Weights of a small transformer language model.
Training: a variant of Muon for these matrices, 8124 steps.
Each number is 500 + 25 x the weight over its row's rms, rounded and kept within 0 to 999. Layers, rows and columns count from 0. Numbers have three digits each. The size before them is the row's rms in percent of the matrix's.

# q: layer 6 attention query, 128x160, rms 0.128, rows 0-28,64-91, columns 0-159
# k: layer 6 attention key, 64x160, rms 0.0996, rows 0-27, columns 0-159
q0 045:498498502509493479519497509518493490533526513494572488493480470496465477533474527479513498558509526472522451535497516517510533502490510529528482522495527493504513488510468475497468510451495481468489487468561554520512489538518489510521540461477490530514474501496520484443496516486545446474510490506519495543522532486471459507527499498516466522487538538485494536504510501554529505510471512534487521438486515508475504460513473536480498494509475496527480526462496467542509493489492492
q64 111:495508506510504457502515499506493529482498503521490472475500491459468457521512487428512471510522480507508472475454502510487513489445496525496492518525546484500458465487410491503466517535507482451541497503519504501474456529503515493510547487476479516513499478542519536467513457460483471463547504511505516483498477478468466517498505508522514469520482516446491498535514486524528495527498481498494470493460475496528530483496477510485446525509490510486508532515465476550506494526483503
k0 112:466490516493418469554518477504544473526503438512493497496509475490521467495476518476497496525497490481528484539487496450502469529508524463507504498495477541531534513490502501480499468516478447493538484503512506512467501490499434498498521495486515501497495499524549497514525477503515468477479489499483480498521527473521474488516531550499521510544548504502543542474496530476530537523523526503525480498505477436498546482512466524524496496470474493548464497497474506504485530482520489
q1 085:519542495516488557488482477489508541491521513488513512483529500502464526473503521534474530481484520540479535514476531503491519468521517465454503489492478518497499509542523550491503523489496496516507519544514521484504537495519532470488474455535512533489505473446533475520465484489497484507465501499529526485478468523480524462502550504530467503508480516519529492466530483527529503506522507494482517555530475504533448471440528500503514504505521497487514504462499433502533497466485452
q65 099:544430498487473494479518520504504506501478488487471446484504487468494436481481472492518538498516507554513569514496515520498488486461471509434462522491523533453507498502470488507497477510532497484522516504536481487544493469500535516492491447509520485528519511545503500470516494509497490482484470551478467508531501519450517474526503515505499461531523486466561487456478502474501491493510489477493481501520490518493495526494506490511481500470501540492490541512460479482484535500491450
k1 102:510497496512530530492533485493524534557526504492481500482500503529529496516512492533499492515505531549519502494501501502488530482485511509500491542480500477502529501473552506507493520476516473470466490482562526469509503482539503508518505530467479504495508514465460542493503476493470544453519505478527486486539503492486505500502443454516508499462498508506435523519495503495508488476493408451472464492493499476493551501521469492497505572510482515513519531478502450512509464491484536
q2 057:504521519475466500502511503476509479491479567499511480502476495472472549530506513475495518503504520466495476532470490497465490577483483472522486479530499417518483509517519491477487492460499508506530489457486518529500500546512498534512493473490448461485501493508478483476479482470540527491504441553478510524522519492536458495506493530462459477463475526488488534545548484515488523537526505465528505453498496481473481504486485509504506530519459500526487494471517495505489486497520492
q66 098:488517516509475454506509531485501513514512559539518477479498521469516487461521552539516462526504520476523445530482500470497491551496540487490476518518502520522476530501521481527514471489482503471528476464485494523462476504525467549531482490447451473492497508517517475486479530512528491468492503531489501471495475455492508514510525540492497523549480514500498496509526444522520461543507484477452512476511509478466483504536474542478493477495455506461512502500481506500526500539528479
k2 092:476503516488456523558491527500502480455512500507513515492470479509487475488477504466502506506487456511484493518510496479477495503528490527534489454479483527510534501522483482458527482523473462495500477527502488512462500498484507500459503461527479511554479504557504563532539501518504506482502478471498529535479551499518487495538489537505545507501552488524536562495510544472491542540519497502536492491514485451530551476499506488514498529513469529520489499515468508499462522479470464
q3 070:472489501525525508501516487508472537510508457520494491496471515542521512512475456506525496511527480448470514510479489499502500498494455518494518459489497444484475499495507517537497491505519523484491491462510555520551565477492523528491510514505478487565504516541494510505518485483537498510468501490502519426506515511452492471480517480466513473501494507477496491527482515507540445497509486520498469491473488557523533452510510482478487447468492551461462497514465518524501532524499514
q67 105:501446462561507510462509520492482495535471521537456475493490488505507507467460497495481513484536506517490518517466529526524536478493503539481519497527526522475476440489493514507460513526537521514522505518518509495561510467492496505460489514478466513456546496481517521486522492549499499481500458463524475493474485489458491480509524511519516486497482519459480481523461509533511501483511503505520518524520521522513538494510487540535487451443528511457486513477492460512454484520496457
k3 097:502474472495567480509479537496501517514528493498524533490511476499500487499504505472465474543499495521536524540521491499511556427502547491516467515488479495469488544473518509498539521515502509508450540503532513502537490548476501479482518536498496494553512521525513475487456502491484488501493503555521510529526490515457498514411462479496510506498516510474456461482519515484527547484489452494480500497486510470469484493518523482477517474524496460496478490479514506498495464494494521
q4 051:471469511522466528522515541481508462483490533519532535508481473461446455490476530510540491458496492503533523516497451470516535469477521458506469500449472533489499500527505476510482498474483490501503523463548556506492491522488498486525497500484485474498470498485520479475513485514480490504485498508457520538521534506470503522514538500506470489438479517484503548542508498506529478453507528541472546468485463477495526497512462511465486471484475511475478520466486488487509520514537514
q68 096:459538525490499478543489537491519494476486596538541496511478487448486540522524519468464502479512497496524494528473553486519486505475521437488523474500524506551498498557554480473476500492502500481518508478485531509442472477550520515506475502498502494485526447453523490462520491501467527521492468513490501537460528497520513505523508486491489522514493487499489518547489509523484480491543505503506492481503459491494515481502526520483484484510481494492488503501480538534477509466484493
k4 094:463506537462477496495480512483535492527480443462509495492493488509489478472481531493488528486535543504527500480495541483487478534536502472523523526463509454511489466485524454478512482533516487502556477501514524522506512541467453505496474505480488476506483533499544500522479461541487496506473516499514520525497493494485508487495550492523528489540521503563521551438497518534543553513527496504503465502528513464507510512512534515540515484505503535514474477506461493524497529475510472
q5 052:529539502479542530472507440514514517476493465524490514515499507544519467507486473448481498509495502523487507500499519492490522501542530499511502491488517514505505490486454522476519549560495474476492490495480442495527494477503523503440511509490526476506494496490488531465487482479497505486549501550463503436508510540503504499503482502495550518562482494501498444492524509477474465502514483537525506540549512518531532500502535511497460549521514510496493462513496524512528552525477492
q69 081:493520494478518539495493470523520499465522491511480472526494529537498487472524467531502531504464431455511495538506473552514516468476535515493525513484522497528478507483494488492478531523518488526469463494485472478546506522526508489500457516506521480525497480461493454436493532497510506518462481545525485510524511462474516514505476492472474520502500485501501464450537472459491476495477494510466498588473501532481505502533502523509496489500538458492493483499527489480503463529477490
k5 097:482472485501550518459485511521487507476532494520534509493498460524500515505547471527501519466533507501511521502494465467471494536472498513511519452482506511456515520484471526530466543503485516512506552448466492478508513483483498492511497549502505502477552520526491535502511501470511503501506521531477537486500464494504494513497419469484502467446488496504468438490494487512466495502517507501487495488513493488495476505542479510466506504472478481485501576553486503480512458521528454
q6 088:499491518492496504490499410467498484481481473479486542524501545488483498516508488537510447528484534539474501493500479510541458510498510456488452493527511487460465495472489488504474508503504482516463485481461502493498486504494508462494505489476448524475515501523512502448477499495508500511463527539491461500513487510488459514491517514480526506505487499475481539498517494548509429473460473518494544495487512470478525496489574502461527521489482532504490522503448452497539505511491489
q70 093:520460490493460508504500494426494502475475463488480497508491502506485495511526516505473528492506480492551475496496491488483514486482512509499501512499527474489506502472528557481516500480498518485438465567525510490531478521494470470452527508471546497514539459519513499531524488491504513437485472478483466509483492507511475514513521510492493484475485507534486528466456493478509563457504502488493540501572455502490489494566487482476539480505508514521486507489528477509523459485539497
k6 109:533518518516500487515491470516533549481467489514535511465503463508509513448493480486538521538492485468527544526518484493433516492465561520476493515475490515505482526487517486496515459482554482489537529505494449498508502470483524509525508517530485462480484480499514499495487507520467490544504513510536520473498542474521519536505476485507553439522525503490487513530544508475509554516503511485537524502470493499483532475492534502530481526488462477563508488504522521501510502496462491
q7 072:482514523504537523511454458488480469487508526485505505489530497517504512501530479514527462499522474462471475525531495472496493497464516497487504511499508457488513484497523513502506523546512503526470502505485456458492476470541545503495474497478477504489444488499485490487470516498476513504502543436511458506494462519490460516478531519484503486492483504504421532480536490494539515531453508484489522489512469510508525541527490488501541480476528534570463485472469506469549540515498522
q71 101:492501530502505463480492490471492478505466474499464519515455475484535535515504524494491518492485448501452487513466493489518495509511492483492478528510501476474552499499432558455542530483514544482494503514523485459546527464514469517535494525516484507502532489527503517506500496531507540469504484478467537546464519514467495467474514467468516516460497523473476507482521507506518493513529488513522509500508496475505518513494521500535541495490559555480491508474529541457524453506525493
k7 092:508505532490507518517527499476482502542520476498455468533554526471479440527541452525495502526524517494527498536509538517502484502494506507547486489472543484548470522455526555530462525494484481496512501451534498506519490492518501492511454509512525550500524497471544473525509521500480476496496500527524491515514513475498469509502490525513472511491513471502525483556469513455501522502504499511446516571470525455463487508486492498556464509480495490483497515508497487527494503478505483
q8 081:506498518515524541559499472505496500478501492497484540466465496509498433511480519469507497478491509509503525512495499496459502460461488474460500465483485506478473487495447544524527490490494509540499522522471481490505513533501496493483474521481511477442486467512482468545519525472518516498557525526545525446485499512493494485497500520483503453506458471541504470534491550564496477470525466491513458493500492504454483522500507503515493483546536528469487540470516528493508506508477500
q72 101:509539482553495474525498544543530517522509489489508478519480494515500490457513504538488513537539468493494435487498496509492471513477554509528464502486506532503487514485507526508444479463516434504511508495457503504503514509505541564482474498450494543526488516515493496488514502495466555533496508519447524444482540461491478508472482487517543512518481509520502524512518525497482507489478461445506503527500470520520497544491501493514522500506493457526508490470525524482513491526495486
k8 096:514471512467527501430513515482510524487487520487539489487501468514481498491505547496554499510489462467492539481495547488486476540548520532491508484494495507493499487512488490499491504487472532505504464511505516538467477515527464499524453549501527495578507495508483556496500475456494496478473488481497510522507506546541459498528483526479468495474519480481513488523482526495453495474488515503555485521501494510513498467502519553479467475488481494526531506541511478534465479535475458
q9 106:499501516484493514457503488482526525483467521503533461501480551472502497543498523525508467487470511547487453546498497505469467478489529523517478561511518504470482522498537523501477503478501487519502513515482520506500505505492525495497492464437486531508509495487493504461541532492550521498470494487500496558447511495469480489499507512488482467463526470493524488490526560480533479537510540494507566471485482483505493507488490496507521454508536507553496496462450461496533471499479494
q73 107:464509521479494506479484489459522501482523471502512493519475511480513537538540520557463475468483508484512495506505528510471481509517486486511510499515516477503496508454526469484514481540469520504483485480536484485488520538531484484502525474472487513506509484468498449533508488544492522524467485461526450505454502510471505484502443569457485529507536495470498531510490505532540489515532471518515530508529525483484492527515465491485514484470465437528519485504480514474490467435528472
k9 102:482474496496493467519458514484548510477501505516478472494498441530535496500485454449493487555484463454511493498496532454494469484469535466505517508467449458470522504567533490493526545485507522478492458491530522466498536505513525522505525535506487499501511479499479541495502514498480453476514524515460494509538503522528508525460512499540506493520503485494489497508510479514505466510464498504509457514495478481488526491519514482519521517475487577536529532498482500504532503482529534
q10 101:459539531482495456515510511476525502476492481463463495507480499514502506485479508513506540523482475499505529513477511468517549530468467557502522526530505497475505526498497541541513528497485486508507497531483458505515516500515488531502532518491512514514463464497500542555495475505500536484490478453515503484497528460453500475509517488481555499495536473458489486479457506472491470512519538525563472474473493549530503471518492501539467491529556497539507524462491491533516530513512491
q74 095:505503499478487466501462513524482507534515480472490458459506526541505500508519458539523503491480523486522478482513516540449519506531486521494531535474500509540492489475505525502534522508504495521503493475531479457501472522528499518473480509455474489536499480476494520479553498480491547512546476535524455494533476525476490505504541516491491493498528566476467438471508499494532467486458481483510476495494484488501527492509494517489473523515526503513494542534435530526481485524458544
k10 103:535510483493526490513556472510478530503538525503539486517452551495500483511512531520483502478481506479482521508507467495508454487473497490498450469493528542492511512519551486491503505492490506521490482523491551483482518497467534502556541496469471535479508478524502492477495463497459473518524535564472483487506488502478510500503468500530496489469481497519500526502520502547508477516491493494472531488484456567523519504488477547473479464491449490515500483471517465471481499466522558
q11 066:471505475518493471537521494480503472497493555513455499527537481498525414476503481484559489491477481491494524505498489481497494485496501503506510461499484519509537521515524538500537505526461515514523514460506539503505496486468501504496499518502485455501465505476491505524520460493496509498532497498486503492508509489544466502498542511471516498461505498488511540482511520494508504515458478471530452517549468488485491460484467514518496415449516457526496491453503471533531537487534542
q75 081:486500491466509497495511500535496517511502428488463472517497499486529494488480540483529461503481432484514475497489483510506479517540521509517473505535469520516497541491452544518497518466501524473513525535494510497516496455491449494515513499522507518462476468502519510503490466529558525470520481459487552490471497447507466484495515461571520537483533515520504532531561532506537526496512522525534489484518504497499509462490503495511504501501498453512527479505465519509484525518506518
k11 108:472499497496464487530452501476499476508454509506504531457534481488530471471521541479437547460491450511462486497517521476488473505497527494498552505489461524523520509492518484474538460463514498480497479537496497513478490519502494501500516471525506520490450500515499473523487495520501478492484534518531523492452505475520536493508489528471512479494548474543499536454502537501497509473525530516443488492485530455484482512477523497525511462472516529521481473515483508510473546469468461
q12 096:529465511494531518540544485498485488541499531505479524535475483521506516551499510546517528501543513528463496510486499498549506508477453497513501532495504525496494471442482473508449487457508457503515452528488497536494475500507472506453506494488524513496557499548495501445500465529494508493482490505552504492464523501498474510526486472522470456485523494530511447477513485528469517532500516509516518473477473507481460524476497469522525520549495524465492516491510509476457485479494514
q76 100:514507523517518492500508494495478520528462481498441469500513462538530473514522540497537494456480487518505509498495517506548537465502476490482512534507536455499431469547499548503534485511511502512514495478485459453495487504538471509467532519567521486495480473516507488546554500499483478495511504527462514497519476475517456482485536501530528489482496469543483493491504488505513482595504526508492489536523488496481478510526472484490532480519497508492480483487499539493484510493512501
k12 093:509491475465497536497511519493487495517478520535492498490511540512476522461485463492474521511514500470427547465473489501487510532496547496494469487474513532529495492441480460465568487480536497459497520501498465531513495471479514481533491502492477492535515491459467511504467529484513512495510500485448476523533479513452515503487499514500516502503515517475486496506513521476518518441517505452536506496507508477501532532475534567498478546498503481522521530463498477537492474487534526
q13 105:504523491515512485529532462493492534522510498500472506527483487480493509466488433477528516486483529502487520514496517472470499513500500513513502473517505495481495505545520521510474552444481515544513481463489551521499497549509524497464506540532474468468454488479497483525498517462468483515490534494514529477483514475479467522483500471495553499448481501535498520518437449510468535524488513538473488486488519490487492445451472484509463501533490475532478497528514442509495509502497512
q77 119:549482494494502468474471513535476538528490521471530489481486524520502509558494456474495523505504495503500460521497475493517503548473513505549466480477517501456519539555524466509474493530486459505498478484425469468472460484470524500486482507487489546499478503508492484442509462441483482482521515523532494498520509492507499468521530450521519492509509522466484501494497513472493518479513493511512538485502501498487518548545473521476479552493493536501485498480501545538478512480490512
k13 100:497502510483465532506514510500501511511495509567480472509492533484485498501510496517463477520512478532521465494520493509499498503499501468506537536487427542493470481490528493484534468483495508493483466469521490493505516499551505527501488461527518455507490497530547542481490481512469503484533469488485559513510515507472484500475525486497464565504504483502523510493541506509468528544478476475473456447507493455463518489482518527514505434514518498546474543539484483459518515481487508
q14 085:521465486500501522508469505499484527510506506509511543503481479525445499517462530523491493503486504524522470525491436514494509464513472457523542486477503452495519458483506529469468505518518558523489499548502477501484499473501516520503456500522492538499566521515480464518506472478471541461520466512492461457510492468489516519476488489526499459542512498488513488522498471530498495499511482486486501507502537502473447491499535504502532494449477526484499469534458518496547491445474468
q78 100:499504486542497488479532508482461486498516516489517492512469490508541440507466490489498546538502447451531498505526525466509500461493458516493436548471497524516493436509485499486527515518466534471547496517487494508513502497499482507485488470505495518520466526521515508496461519519519479521501472509516491479512468490486447511551497501538503443538472531502531482513535490479477495474490475507476477507519476514530534531461514477492497509499490510472482492501457479512523526529424500
k14 098:502505504487536544483493467492498535493478495467519449463526546522488537478516521480463509486487486501466516477482469440490485498498599494526554469514512511504513528515470483484471479559542512505498514473479459516488508505475469498489465493515474466519511457529508494511494501508493501490488567435501460487516511475506532491509501513469485524525491485504464523502482521528501529529494546506555496482490506508480522492471518511500482491506488532484509526525519507497456520499511465
q15 107:519487425509533501474529504513495460541506547498493523508531522465521470476481476494508466506482523511520460507477502463537528486472577448500470488487534524485492472534481476471503496498484503465499513477504547507519496487500501513540501527455482475528479507473491471492447515499462495515465454493508523493462466490522474456480492467491521514494496516515488530491535524512498483543492491511516509489491499454530519499526473516532505538476486488552529513466503464500505482488547500
q79 099:511501509486502501505491481492473468547494477497512503534517496500534492547494490534562483479469490529486540509525465508517487526533514465516488556528483483479520476483496512483530496467471504522502536519519510523515478536508472530521508521525487505497546476493474487514511497489464554512525461505544494509480513551521530476505544474459500542492503451533493490487493519492543521491512524507510539464529467488512499537503493483507547553458482483463481552528507466495530469513519461
k15 099:497484499478452494497561532523452530518492448487481475464471490485522481493495512483533511493518508489500512521465515478458485474393501476523525496466469480533499524515534480534454495543554478492505475501455480530512492486504490464488500479525523514465513516467531515507498503494509517494517478514522511538523515461502481510495485514481513479492485523483483526465508480459461529498475518494513480552495480475474542481508487545463491480534485468497494482469526521493512520491520481
q16 083:510504502466515486494517470521510502539502490477457496541481524504501525511517526512462486487492521489471458434538471511511464492489495482509516492507506463487513500492488526502473501536491538531477476502476485528513511545511528510489462532515481540495501515503532498517480534499472548517515521529498531491461490504532497465476467459502553469554491508491503540482496466506478498490511435540478489514486514488484485494475500482480499547504467494515524468534470462464540514549446448
q80 080:515525477478475521513503495499545514496488535499537521490486499495489517517524447532541514534501495452497502519510523537493517517518515479530485512503517509513482519529475498500469510499512475518501527467504497481527511501478504466482480487457525518527529453447448462499536538487481505525549504467516456470546476470487498550512509513498548460497466495474456465479480472527465471519487501494489515527509490558522489510529459527446485487465517523466507497474473456522497517486478513
k16 090:521518542510518523471509476481450513508477504523509501520468498523485497538488515525510463477512559492455494504451497483512519489503511470457513478502501484475494478511494541516493534451500501505508526527486467478547518529501547481526507532511533504488539508492511508462529494452501484467468498465460527482495503555479494519510472494514476517514495514523491457550527474472515494503481500472486478491478522527516496505506535510475508486574505483472526561517562493480528450485514512
q17 109:457520498501499479507464517502505466501480499464452524456449501512502491494534514520501507505532478504477520490489508497503491516488528519457480533447488472503444530495485462527501477587489491484506486491521504519477536516487478463514452478474537486532510511488540510542477508532458561489505489497526527463501506487541535481489504501516517530511494501509496543451510514509468498528501463485504516528512503531555537516481491480489530472506520480522507510466446529501479528517505513
q81 100:484532475504479498509531487497471485482476485513512445506544494537474551483488562462513507517524494495478545481498514503480435473492488543510494473510514500507476506475505489519471557484494514490495481509465499472521520527516472503545532486487499455527491465483479456507503461514497533494538461507532502509503526495497482511466521518488533493529489509497463549458479524522538480462506504492481530505503491494518515485480479445514551441485471493523476534545514487464506536480483501
k17 102:525512496466501444490493469482472508511481523477503504502499491456514536480511493485524489480473499505515501515505501519504481484487506484484503455509523546498481478525530506499548485496502536495516507494509470535486491429496470513539532453484504509500491449518509504507511536451503537500489494513519518526514493524494526495501496471509507507556529509475540486528521479530474506546493417544515468551533504551523492479502520554484497473538510502460475522505461461530471525505539510
q18 112:486518536491478496523465480497523520512539495500537492521553454525467509532460489459483456484510495467526505492532529512496527509540485494463477483482491505531520501516502497521472497498489529504508546515524560463488540464540530467500482464512468497489527494523489472469500525527470470457529489479508475474516521492502521487523546516541486546494459487488514528529455495531501467524506549512517479533566525503496481493495551503525511504520524523471527483485500516508517513522502470
q82 103:522511507558515485486487516527455507532505500517474493499539454481479557522527505474507558451504520532513515513493477525507490497527516470525463498458535519543560487492487510479506515489478524483471492450481496487499491491502463524505493453523468493506502487510480525481517529474462547499468467478496499527529480491567508487502495510516544539485491504557494505494508507479461483493509533451493515513520509483534503472537525503454486490505508483524485528467486513499440492475487481
k18 094:480538516491524493489475485492463451524500493520485514504456553511463498484520472491506485512528528481485498438512522428516509469507506483512520523539438502480514515544494504506522461571491505527484505468520554516482501470525491543525488519504506496494484530526515525468519450503491504512460480523453456536524488481490518485513475511485501518498510501474459491469532467494525487478536474517440477516511482496496520511487537516513485521490483534538501505518525493517532484530487515
q19 105:522506459463533487450555529513555505470491449472538488489501471479504514486490510489535505501526531519484529463499477515522504531467489467488503506485456515456513575524451448509495474528511518490498507500497514501521467490496513496522506525522530513534476511519519495510499505477503515516510544518505541501451504515464490456519489498536509458492505515489520455489504515461498514484499490455501481475486535495494502489475554498496499544502530522486491441491451506457488535497492478
q83 104:536503486496515531483535525526514532498474466486463500476477479488506453485509457549477537533465520500501522475482479505530520497473513521455491453463448546477509484525477498500493495505487483525495444451471453474490496510470536493497505522520534488473484528553524508479503506457507473527480547510494500481506517526500489500512486509523464500515533502459502449472515522474529524477476517509486525510519567492469478511481467504485493535532535524535481499513503521474487485543504500
k19 100:518491536500485521511523468539535498494504553493545512514470462528454520504481448489527520494501524491541491524542510556498489496503497498527448474456510466527468484475470496498509530489473507461484545513519460485518507503544513489524528518524508525486516469500511481493494518477474535472495505485502511503525448514478441507487466505512535510496460543535512496513470442493505484483458473470516512508473500471476487480510479452488491537499487483499526507520558520483497453504493523
q20 110:526508521495499506527459524482454518499523437488501536496447510540458512487484489494500456500532486492533510497479522499512535471497489498473512503468514476516448438528532509525474535505511476530496473491505422501497513475491499511513491521502474459511496510481480496475470501509494509487495459486498490510522458433490478534473469486486481550465481491528485480489480496481486513531470507498522487520547514480496482508528496481535528477485475439473525551495539493521488487536496534
q84 120:535479521521526470459464491545463533517544484463499522506473501537512489480529461510499512491522530512497481531541492462493505515467525536508492459521479520482523518506471546517512541576503481502479489494483463500491499507506492470489518521521530524544493534507489482505478466463490514502511468537484509482489448484492515520472474469515531497462478481522495487454525509476478542438443518489500525504487490461516514536481516523480509503540491489530508467510505544508523490531519511
k20 105:519520531499529482478505503499494481483524480483489498544527473541523488481460465464498484474499480455516451543534482532518490462540484494523471481454475480505471494504503530513521486497495464501498513476497536471533476478531518523506503517535482508515490499493515461488496544498493455528497493519546543507491450473500509515532491512511525490531497478451518471505539507475510497512518457518509477517539524482560550512504498482462516554482449470509538519483528515471544492495524516
q21 131:480514519473499486490533465495479497494499477479501492498489501486495524498532531503496481516521562474453521507452467511528473472513493475471489533526538479469507515478465489526490508484537483538485467477536496500479423506513472485550516440469481484497474499503505515499475504495504503493469483493534553522428500507486508477512473464486535513513530493516513489480535491520525463480548505492491516486490425524484524485488516501515517517476441479539469515474502491519480483529530512
q85 114:469513548476481495514501510516447483521493526510498537498501517451481553525516531536514494522468506505477526476429532471487509504466490497481477528489542438524495495483538412497484489496455527519517489545501510459485503526508516550505490506497480518535462515470488513506484513519524492492506440495516506552478530497462493477512498496481487489512492531488494496480518515540510489488548489510488536468534490504519490502512534520495550504485503482484482532513475477523478500474539495
k21 103:489486512527482489491485529514496482470497499506556489501489512491539543523515493483492475472471497534547521523462520475531512482470508451570469501469523493478511518528466509477524465535491509485501485469476458492483463515508489492482504467508468462482454500537473497493533495510508500505477531507557489488492523501495509516484503472463515492476505465522494506528535539510525539504516539530497443462488453486491528453510467465503508444489514477525476492517508487451495525459516471
q22 114:493516510513514509521511580511502514490503498469506487519491507504474508513536523498478542509509497477523522541488499514459470504452495444491491473482456521487501492501524454478459500490491509514506517521478481513477476489498538483523511497540508530492483457494502531496502499483513453512448515508505470541457497508451510499466486558513493523535481508495499539507468526455465490495529500462500512496483524474484539495479480465498497553455434493480488519516473502476488504504491581
q86 101:502486513461492466489465487434500496497488524501480457476503494495496538538483514545488490476497478540503521529436517526521487450497466525527538512488485501471522467496569453468518537520474483475505528498521476474459508486504520518503517473501516500473511510522484498514519489511500532514502486472491518525515512482560463465511515513514514517522482521539534506438452525495518501515495491458492464509486457484479501502523468459518476440518471536495496474507500476531486490482511518
k22 091:490524458462493519509497521564509507513489528497495488547492494469485512509484471472528533516528525476496526528518487493485528505466535460519508489525526487547520525479516496516529511478464484518513472477490524513529535498500514535504454512438505464507508486465555497451514504465457484500496459496496467486492459505477519492504513517490529497520500522503552485501557476450504516476517494545532563501493481491517516443491479479478485489486491483506524493477496522456520500501533551
q23 127:535500506515498506465492526499446539514478509496476443510515465509530525508480458495532513531445506517460477511508474521490487520476497507550470499549509515490460491496537492522507497444507494517449527530500468511517532477524549432504511501482480502485500492517487484488468483469512521508477484515536480521541543510468518518513515509449461542460502530474471543563516495504519493494522509518509481489494493546530486514477482510483502518515501477489530484479467483493511512504523545
q87 120:530523536489492531494528496464509527473487470446478520467514516522496492476478468493507509536483512504477493456531491518488493538507495519499510457503477473488491526521512530465481553506491514512490545448451468502490516516527560518494527466512510557489537498538504499524528459451483499503523475527514485446549464524524480514500533520526518492451483512511505476530509526483514481522492491536494497516494464526479513519507501532470512557504532480501529534485488501529483466519504536
k23 104:442490477509537475541523476514485507494515494483498505477493493505502493513497491493515462466485472473502567549501523486476494502487539545546517476556522529489557477481504481515514483565513450512509464514535462506496513472450470481477453543493475483484480546512491480503499525496520526459507502533465485492489513499480489522501517428486534507524479479509489464494458530456509518488517488509500520507511516457531495523509465488493534530525502510495501480461492527511479515498503492
q24 118:456516483458509493515496508521571510514486527510516540548565542503527468513512520514475530470498514481448473484523502513496489503446503452467490529440479493496496504473508482483503502515518462495449516466488462543474498524485481486535517486457533504521522523500519517481521497520480475468483535531474477514503497502534507493500503487461496492529504464483470521508532521497519528472453487485514515487492447485478483502487499498469478494495453466498487498468474443486456488502484500
q88 102:483501473541502544500468460485479483510494513469467531503521486457468464521473477490469535465530525511479471520539514458525452448523467517520532498489454527480495495466487504509483505501490440470525515487532506514506490518522518458492465498434477474508530537522496449510530508519500526521479537460495502538468478515502511500506526468508450508458499499498511498491543514488531475510484461482464501498492493536529530493519519563492486505544511522490500500488504494506467494520508499
k24 101:501486470476517483524516495479491520466477526506516482497476516497507489505517486503503502532503509460469519438470515504498497449505507470534501519476516515501507551572462495480533485541510508496518510481486498470538470499517510503480472504522575488456474478468532503512500500473494478464470509501490490490489515501516493571510483558523463496515495507464467469466458500540488533470501492484573489541494493459489488494480521459508518492453487491468466518492503498527496509517539503
q25 129:495536479514539519504457506497470511513511471482459450536505462542496489486478497485532536497511505531493501461453513496470507450481493540508513483503457456499513504485514502500487494517542463493493510532489518520490515505476482484523515549531490488468482486511521529554523563509499522512547486514519509518492530508537520536447475529535520501479483501521505460516516490499484488509520487520511501480577555505526474491450529480479539513463492511491511499484516518449506493497497536
q89 110:468520464490507501510514500514525515509521508533484525469511529489502472500486545482491506475547515471514535548537536512527581503497506458488491509477547502461526511498482532501476504503504481506521514530457495529495514487515495543520488490504489496472456519500513457524496559530528507538507468516499537515493499486497458497479455548538502543496498527510502470505513486472550519481532536499509487507500498524520512496513476482511490507499529513485545432562536536467520483519495488
k25 112:498518548503474531495451468560463498460502542522477519491510509502483540505492486506461501539518468491488463509468441497479502477499526496534512475504492483521482508464488501517539478492506502474503494486518520530526497481512515433514486503486466483486500491509495484515507504477495500440485532486502513438512524550505479542543496502516476495468497497479467517488452500487466507494529483528512473501504513545454481479499537557512466515475480521516450543479491489494472530479475538
q26 128:529538477503470477505520508508509479486532477527515459534488517499488505522458523515519512490544498482489489480481452472530486491514492520482507490501480490506505517469464477468506474508468522480524473551511459547488494474480477532499521527470494529475518454519507502510531526487462474488467490580528473492498522510484493474508458531487539515534528481503495494453526477516496474457521547469494517477482509487481498538508476504480488456534462538552487470523515480442497499471501478
q90 104:510476472490528496546498526510473496512535533503454486461458518526444504510439486508489522506530496529504491468505498528493498439482521514538499494466461529492497503475500528523435509505508503459508496471496479501526521448456533518495508454464512558471515524486508506508496494469503465504534476474518505520520510476474456501484536502486538485511500513538503514518478509514520508504477467494513510527486519472537517477522499477465456454507532548471492479521530504525489466535520497
k26 097:531486506495495497496536529517473522451480496455518483501536487476508460490515495511468499531495499526513481534507502491494523489528488472461515515505527479483507509476499467490552473453508491516500506501540500518483473510504531504465513498500512441505507521523465575421526537533475525458473525470505503449504512472539509536504493541483488489481493478518484491495504499449496519493553459454515485447459497486502515503492524488470528506526478464508503487459484485487496524495489540
q27 118:507516516489549534501469514472494489543513544492487523514485488518521507530449483525509522498494526495536484456506502491535540550550462450527517500497507514497492445523516529500492489479478480529500511481528514535559531491476505487479538538507522457485502474501454502469524507504524534470472517481509479512522492459511503495502472536476502518515436552516505493530481507465516494511500507517454496500539495531551479517507493516512486518523529527477503510533475537516467536495484535
q91 097:468535518458461464523468480534505500513541513513467480485537502528465461493513507498499457483472487510482513475503512471483521533478533568504514500460487525487462504519541510478506463475485473524481505489499530482488477494482514537508493462477496461474501444510490514496471451509512470498530486448479520505484487457501534477447463473483520481481496517496508486530498498503473476490497508518480506464500484505513479493537467506528513486511489469499500528504498469514587558469524498
k27 101:525545508480520505457465497426484473502495548517515513504503480492510512505497511528513523511498497458501514470489490499526523481543486449477504563540513452457492477508491468462532490506483528504512506499503491525566474490475464547498547503484481474546538515488495513486570536522513547496482528517524535495496501524510454513506501515484499511500467501502532510524507500533518525484493500538536494501474509458470485470495492486471550495490522498502515485529498481465469475527516510
q28 109:475506510535483542471512543525439502485512505483433502475500497544492501467491523506474507527512518540507503483537476497514518470508480516440533506475520523523497523531541509503491527500474510440489523473497510524512554514531510530488508547522508494499463480498523501548471504480503488537481521492499544508505515509508438503537499518548500517484493517509505525481468538514535483502465534442518520490515532499482474511475481492451514480523560517478526485485524510484518485503521513